Each number is 500 + 25 x the weight over the matrix's rms, rounded and kept within 0 to 999. Layers, rows and columns count from 0. Numbers have three digits each.

# layer 2 attention output (transposed), 256x256, rms 0.064, rows 3-35,66-99, columns 0-63
440494472500517485493478495504531513469502503512505547494458496501512435501484464478491475489477464500500543487503504476548513477552517505514457484477508461521509508466476502513522523522462504
486498483484522491483492510514497486470474553530509551513452477470514474504529481490538498491448504481489490477492447477502508493524473480534503478514492520506524485502493509539567514479506556
499522491517500487524474522468508474494486487518459503419489516485500494500524480483469493505496524510505456499510520492513469502527497430529498466463505471488502503491459481499537531518466483
505506463522449513494500489469509466511494515539498490510474532474494501489505457500508500539492525504499459521515530483519501479504465472528441518504477502516495492485510523498527524495471458
479481507517483484527520492464496516496485514531506542461502482492498497499555445492552443492494512525503518531506538508526475516534492476552495533493476489537467515542488486473545496527479474
486487495473499519518488477501516509426482479478490495481471486510509484550514518475486466504477520484484517471530522514492516514522530493476465493497491496520522517475506503490495509521518468
507487488520498503521482500496513469497481509500519508487475455491527497508504532522498499528462537493531475500490498498522508484473485478521513514498513495508500506508479525496491485525487510
524488499502500509506484492528521511488503493518458488475525498517520493483480507508486513482525489505481444515512533467505522481492495509499526487506524521487500438543525462524511531544479495
520471517528483505536483512454498464466496495497494502458479500512473497468521528513495483505501518496482445513487536482527478470510472448510448523515501503490479499499531498472513460542431511
460505514529512472501512508464480518501478483527472490501524475503518452507514494512511520491473537460508522501513507525492489490502521489463502475473501438474492538477489483448503483511498523
523505513501497550490479498495486488501480521491478498483521529484505517484487489498498494495498503502483444544490461493487484501463461467483583508497525526496498502497484481500504514465517471
527483505560514462507502511542505530539467534491489520543436477511506484522459486501510481523477512450504525533510498485496501502520480480494504481501512499471519497496512520495519523505463505
499531510495427505504522490490481476512458492497517498461468463484493536519530557484492497472529511477497481535509508511485495492458513568485512511507520514456520473505488475543494445458557499
485521464492480504520532494488535515484516517504509506531488512482498462499519493476493464510483521505480499478533492488506515500537512470530476523506512464527514515490482535497493486503479516
490529520455523463434530496513475532518511499494538467510497493497455495493470429510551532458529467523468523504509504547473495498458560521512486469482506458483550508468486511512492435503501488
502463477466485471495505506502508513492515487512499506470455491466488445525479481440490481479488486517486495468500507496521513485531521485526492519516511527480481503534468515506493479488452518
484504519515500504509511458472497494484494482513505503482512497473526501515460521507465495498476520489476517460502469498507527479488478502477514464475484504465468530480492513499531499548513503
524495489490521524498507507509502522506499480493499514491512506539489502537521526505504499484476482495488505464514541505500485436472545502533472544514472474520509501510522500476472516500474511
466508497543490510508550505527520492558520497468522494495515504522471516508521505479523485529504491487515521513488504510514527530469511489536514499519521499519485500499491552480510486481486547
523477474477529507528505466521526507529506545497507532607461456490485478508498466494527497521523557484493521482487483499491527518500463482523532494508506520526486505482479543509535496503467539
540524513486449471480516514484487482482473480470508505442510465559480520469478553518445523500525504471426522489473494455493540507515514459498501516485496488484484514442466545514477499449498516
461497513471509505486474505511498487512532520521505529550461523490487477506492490509515493467489504487524450509492489508529496507423493485479464441523489502483509482484487496519526474542532514
514485496492507479508475501520531510480515516504470479526489501541506426488500480502523480524486478516519546525488527525498550493465492485498545473501527507520488488548501475518522475516474454
463498462499542532493500511490468504504510507493480500569555484506477503510504490497479485498478519486515526510502493499508485489500501483531531526490469474511519491496470520481494516432480504
475498495497482478499486519460508472500501501541458477441508515501538492472457509522471510534468517498481529483496475507528513488511508503493517498530500456501537511462486516508506517475517492
510506471501540509506512497513466497492487487522479477580535473476519482449475493512435512509474469481440495479474496501509535484474500537473497480500500517528505522420484504503479536459560468
500525493500523497508533500479491494523480508497502487488484473520462547502493541489477507540496519503462530502530504471473477541473530509531445527509495438516472506492474501446439473510500475
514500490505474528538531544485469502473471523452487497452540497486535499510502517502489510478485492470519501488500470507529517516507471486480555506492485506486518510483499487485505524463477545
471507471489521524516520478525511527511497466541494508580505479489495503525519537451477518487483518504484506475487490498494494515455485489520487514509496503530477495548487530485483496485507502
521470509502490508500472486532532486489479468473497500437518512511515526489533541481499504511507522521491479477480499514491488484486517520512478530487502528510504477544512524493449499488511510
532457526456510511490460472490531500449513517486513499485443514528522484461475492480489521484502463504487412506494502498505476452480496512473506507482497523461515456530516501511505494535485490
493514532450510481478511469481488516508517523479517475493488506515486479487442468482530527489523507513492516497490507508456504491510519534497459524487487492501486486517511515510491472495501543
501540523501487473457507539552480520524508466482502505521522516531510524540512547523502544477502448495497532525471489507436519474503515542472539501461490568490496497519527481567508509487496505
501547504483489501438487511509522499446479522474494506560476477466514531493511516528517486509477477523474484485470523487491486480509484528495485536509561509537525478486533468506457489504483542
511489542487478484537541528486446489484455488517486512504530492562523453499502517498475489477542492497478526486542532504528456542438554521499498494462475477469489501524519476481479529521516485
523528501500485532475495493493505509512526490538481515424533500489520548506472508524555503534511483519500538515484495518443506527527469507488483465461453540518513485503459458493503500550513486
484517457481522531520496500553471491512522537484501475406515526486499484482463500503447552455516512484453499498503485478447538532518463459499547479459500488527508527517523482504502475506563493
506502506499462477540478501514472491551527497509523461481480523525473555496507491497476511521503515475480509489530483484517547513455494502503493506552504505482502471485501524502504502476492527
527524465500516488525495517472501505447444463483491483444520502550518492487496489465490481527528471495552510489465507503477486484528533525486515498492459520478488509517504475465519488484512512
483494466466526510476497468517504539477512518548495539484557482485535468519480481539505522484531514499516554478493499492482480484521494486497519487477467518511464500518486476512490485543519469
535490515443493477453533471510508528491523493533531489568513444485494443541486523553562507505478486499511486481530510467514507524506516511477534528506517533470519483517469511496478454532484482
506527461488472541506477478490480505506553517504493511420479490490505486465474485468486500476506509511477514520517485492512498463490524512492475470499465483508501501500495498505471500511461545
523505502494499500443484508511535497490490510498479505453520505513542484478502518515496530491456492559468526502465485508466464522516513504495488502460554502512543483492496475507430501471492534
527501502461512511508486473499464508524528526486504469489504544524512506500487506507491513502538518514478511490493464440490498490511514511509507514495495499484493530502542514511494521486460527
486508497508486454524484516470505459518517469456462500479460499484518467467495517441458484567482460525515503530535520474487517504475520485489521513505500459501504503501507490510509512438502501
510509558469525506514524480481488479483513518485478485611500491509483526489499503491478508541507480528495469538501507493520487498498486494522531507495479516509507487513519505488483494501490501
466513483486491544509494467484509516486506487507549522423519527480478460452477500500489439499517524508499470498497489496510466483510496498502488512504507458496501452483520527488494469497505509
515493551520436539513500511508483468526519490494461453430485534498477540449503502494486510478532493506515462485502490510457498474510483487483482476533525516496499469516496500531504515482502543
492499488505489504508501471524541498471505518518467571503527481478533488512519482516522480465507500528482519475504495498500469534500495498513483524505525497532492457510502474495490526556512501
508507488445497506465492478545501514502507507506549463484556453496502521495499505546502532516515463502497509537504542483517508507533506468537531531516544527502465515479507505480512488508507499
496515524509514511506495511494505501467493508479507506455497502499518469561505489521536552523529494509555492506474532517480461529503524520505504517454490493504477541486498451484475506492485531
497519497509510520487482529522527492492506499516459478451525510508531497518497503504518468516478514513559481484502462491512490470486502524508470518505463520500487488453506486502525539513513530
524517498481490510444493470539514513494484509503517513580497477477527504490504505514482484486508451515454523519533499478511527491505475467535537484484545490473491482488516544549485462528536521
491469474538510490535488530495510463530492455487478485535473503490521517516515530487514517518492539510517453503520477533482524517506487528532474503519487495495532472486525465500491543454528468
497521543471501525551518518488494469492489513486454492406490503505453500495498465521516498496483520503477485504529514465500474481496515436512492499535514522494508525499483561492505495528461509
479494480513492501578529527465459498509514484542493519517486550508474496498533482511459511491508517460514500509493532472492459536450511483471499527500498485462466510470503542506526512465483497
509491504480482488472517457450477512511525510501504506535471511475443540491487519500480483495519567486455464519533485494502512494478509494541497493485531468488467482537532529513465535471481524
476455548514481505504490515480500510508497514555519471587477489510460494538496472507528520473508479529484489495482513499528458503523501510468471500506514534483514498510448553518495470487457456
508488513507487489540498495506497490529500452474533510443500478551498489470502508459432489473522508464501493496503508508512530504475512482517493505502480535486495472527474493509535498528530497
525526509505449517504483494500505516511517509510494522468499520514511492498511495467528434466492495491451441469501483512478471485462514533555500481476504511488515465493522489504493519535597486
497538487485457456443476527484482530487463506507512525374491550484486488516511508540543490538491464538513496514463504520499451482483501556522486526536489528521517492508527485504515512544500510
470502505477541497511535518486507522489504514505493539529480457514524452509477492507496509501498513491470531483486497451481502504484550532523493528485532475469490493522521495476505498509492495
467461497527509487508514515521484523541509483528529502544530494535548505523513492503487493517471517471518539494514520509515506529485493517503493492548448477478526454512442502487519483486547467
489508507438505445469519467502501494454482488492503459460465523509501453501511528513489493511510532475498530509514500452511459501486526508538516511499495471450490491504513505489511530508491520
467491475503510492475456449493527515493484467472477503453503463485475486465512505523491492523485485540514497508499495510505492507530496499517508517508497495524508462446506511449479493542515478
534499488498532495527506495537463511495460470495507499394550480525537488508540478465443480493536523474492530504551497487471511526469504530481530525449472447499475494498488505489511519500501486
447505512463457483507474474459469522484545504523517516477496520466492496500507488523507492511434521485489470493534503474518499492525494502497520513509514454502504497535573485472507513506564501
# layer 2 attention value, 128x256, rms 0.0622, rows 3-35, columns 0-63
492512499507496557523502507477513504501508525525501527509502496504494501491501527460490480496503485503498489514482477501543505501501492518507520507521518453536523520467488488537492513489481475
471469509501483513483491500509515496515510500511483514502483473475505449503502487477519570484482482501532531490522485496513520507482499482529484480494484526487520489489492477512522503489480490
480508485500491511509483483496490503467458477479489487497505534478473493528537507497480465523484494520486478501505494491488509530517522492529508524487524487467479471489514484473490487504533498
514505512476497467507530469491551492468507504514513461490491495469500508492480475521473476477524518483519474470522517484485514484531497468508475546490511483477467524504503500498522509504487513
488532500485457493495489513514495499528512488504525504502506487505536482505518480466518445487505533568474519519509465477540476508542486470509477521505530480571499494487499493488529509506532453
507481486510504489511511495491492477497453525515485513500476536535484508519532550489479426527498514467464505512512508495510498521502522510471511501513510487471507499478500503501490513503508502
502499478491475525539474506493553487479494492518506497491481467503500489486542511510499505489453497472514483499532506513547451543500510476460529501505478472534515507506469499495505492497479502
504533544512516492477519524498486497461494510484480495482491501506515492502518460501487481478504505503496498489526504501519521506505542521503511514480499513485481472541473492502512501517513509
500524527503493482519503516458479507507516481495492478494528515483495475484488504466510468494480551499482475510477509520523521473477477484485498522497496514525501462501511482505523507564486469
490503523523521511510488512482512537502500472501490479511475479507519490491511500512503516513469510477485524503505486501519495518506503511496490510493533481478463491473526510458516522514497530
496497514506494493485499481522517516502482451496505485492531552525519514475493493496469527538486515534490492542509475519488508472498469481490500483467521508486497478527521497528523488468511478
491510505496525462510497490517506479512508522486516478505474517505484499481472498483539466525489494473523518516541487471547499509537505492497496490483490483502489511517496520493480521493465481
510507478470471500484496521532477536511446479547472515503505507508522492522523491491521523494525489518517484526472505499493485470492495553495527486470492529501478537518523478528493491460500493
476457490510479482509510496476503530514541493485486495495515506486485491542514497468516490513460519497509502493526500500515469511513519468530478536531502502532490500462467503457528476493482487
509509479492525512420513507487472475517501517479494490487474496501520504495516476520558510512501507484506523528509533511464460472475536561486509473479501465485519531507490491477503456496464467
508490479487500514494500504495503471496506517491523518503506512490506478501511484529541478492488513485497476473526507501499512546485570531507494507515499490487515491517507516498497494491501488
494505478523517518493515475458488516533433521503500509493503527472508510493501491514487498517492506502496514499506485489501514481529458490499504520497483512514483523522504513484507503519530498
524506497513534485530489515512464524559511468497540515504512503527522498512510508513486480495461502506506510464529522513488513483507504473466473516492496500492562498503504468485472493475526508
503482478523478485503513494512494524508520501481522469509527486528490506485494511520513478502517473488501503486517519517524489526476525484475514486508503493497492511515529513513503495490498532
503481523510497525504510494494496489519534510473490506518493489515518475490491509467469460497500469492549506485490498488523524508495452500517509486483543533513481464486502503469520483499505526
511497481497477505491511498497496515513468478513495510488509497526450509472511550455497517494499526468469499513466497487481548493493505524478474523535467495509496509527479506501486507523527492
482497538485497449481486497480515486462518483484497519525487513508485509526501503541494504464492489488451474507510477484502494484474491473480527510493537498498506511512503526517496490540499556
511510503478503480514511506534505474509554489518469497511495497571477501481506498482537496537503500502531495495515495486499545493525504511472520490448525464500509470498471523533512495508497497
481547487509501514523490515550481488519491472546476496513506494528525502493457469459522526480523491502451504491506497520541497481515511459479517513509486478551553515507474493484499489486508514
477492489473496513503472513477489513495500474501481479501495493535538479495461475537466527485471504516487496512504452494506514492508473525492505486502505477491528512480518542487492513492527499
515473443503518529520501517485491494497461519518450508507483476473509474486495491493452507533531492516507487495492476500509478491528541549516534515481480518512489510453540506504481524466473473
492543509548464478507491512482481541482531506511492497483490479486493492477488510515482490481492516469458523500480493518498509468485497460507516495485518483491500521543460518428504476473502461
485500520495485535527509518503479481532494509483500519510484510521509483482508508480472523525516512510503457533498487524502524515518472509474534485513495489509496505486492485518467508493501525
519505495476517532558509517512470532477522480510510499501472508495524462525510520496521496460498506505495508491489499496480492516497520477502491529489492531479445536526483517477479538491464477
530496518525463489487493498482509502467514501509504496509543485486479516465559517470455506476500507496467470485472491512499495483468535495513487508495511518516505463529530498507486519487509503
498472510475488496504506519497529484474525500500492490505526533521530504470537475506509510510518500501485455535493499513520476484488487492480499480473478534487479507486518502504554483511502501
499473528473502495469495509431456473519501538490501502503504497508541478504519495456507496501503521514502495506504505467479533516534492521528480489497492515475489483490533477494509475495481536
519513510511478476498487487507467508518492490517498513511521510537492501516526524487498528539526464479518469528509490511491501515472501519483519517492467564475484526521496501548525480491512521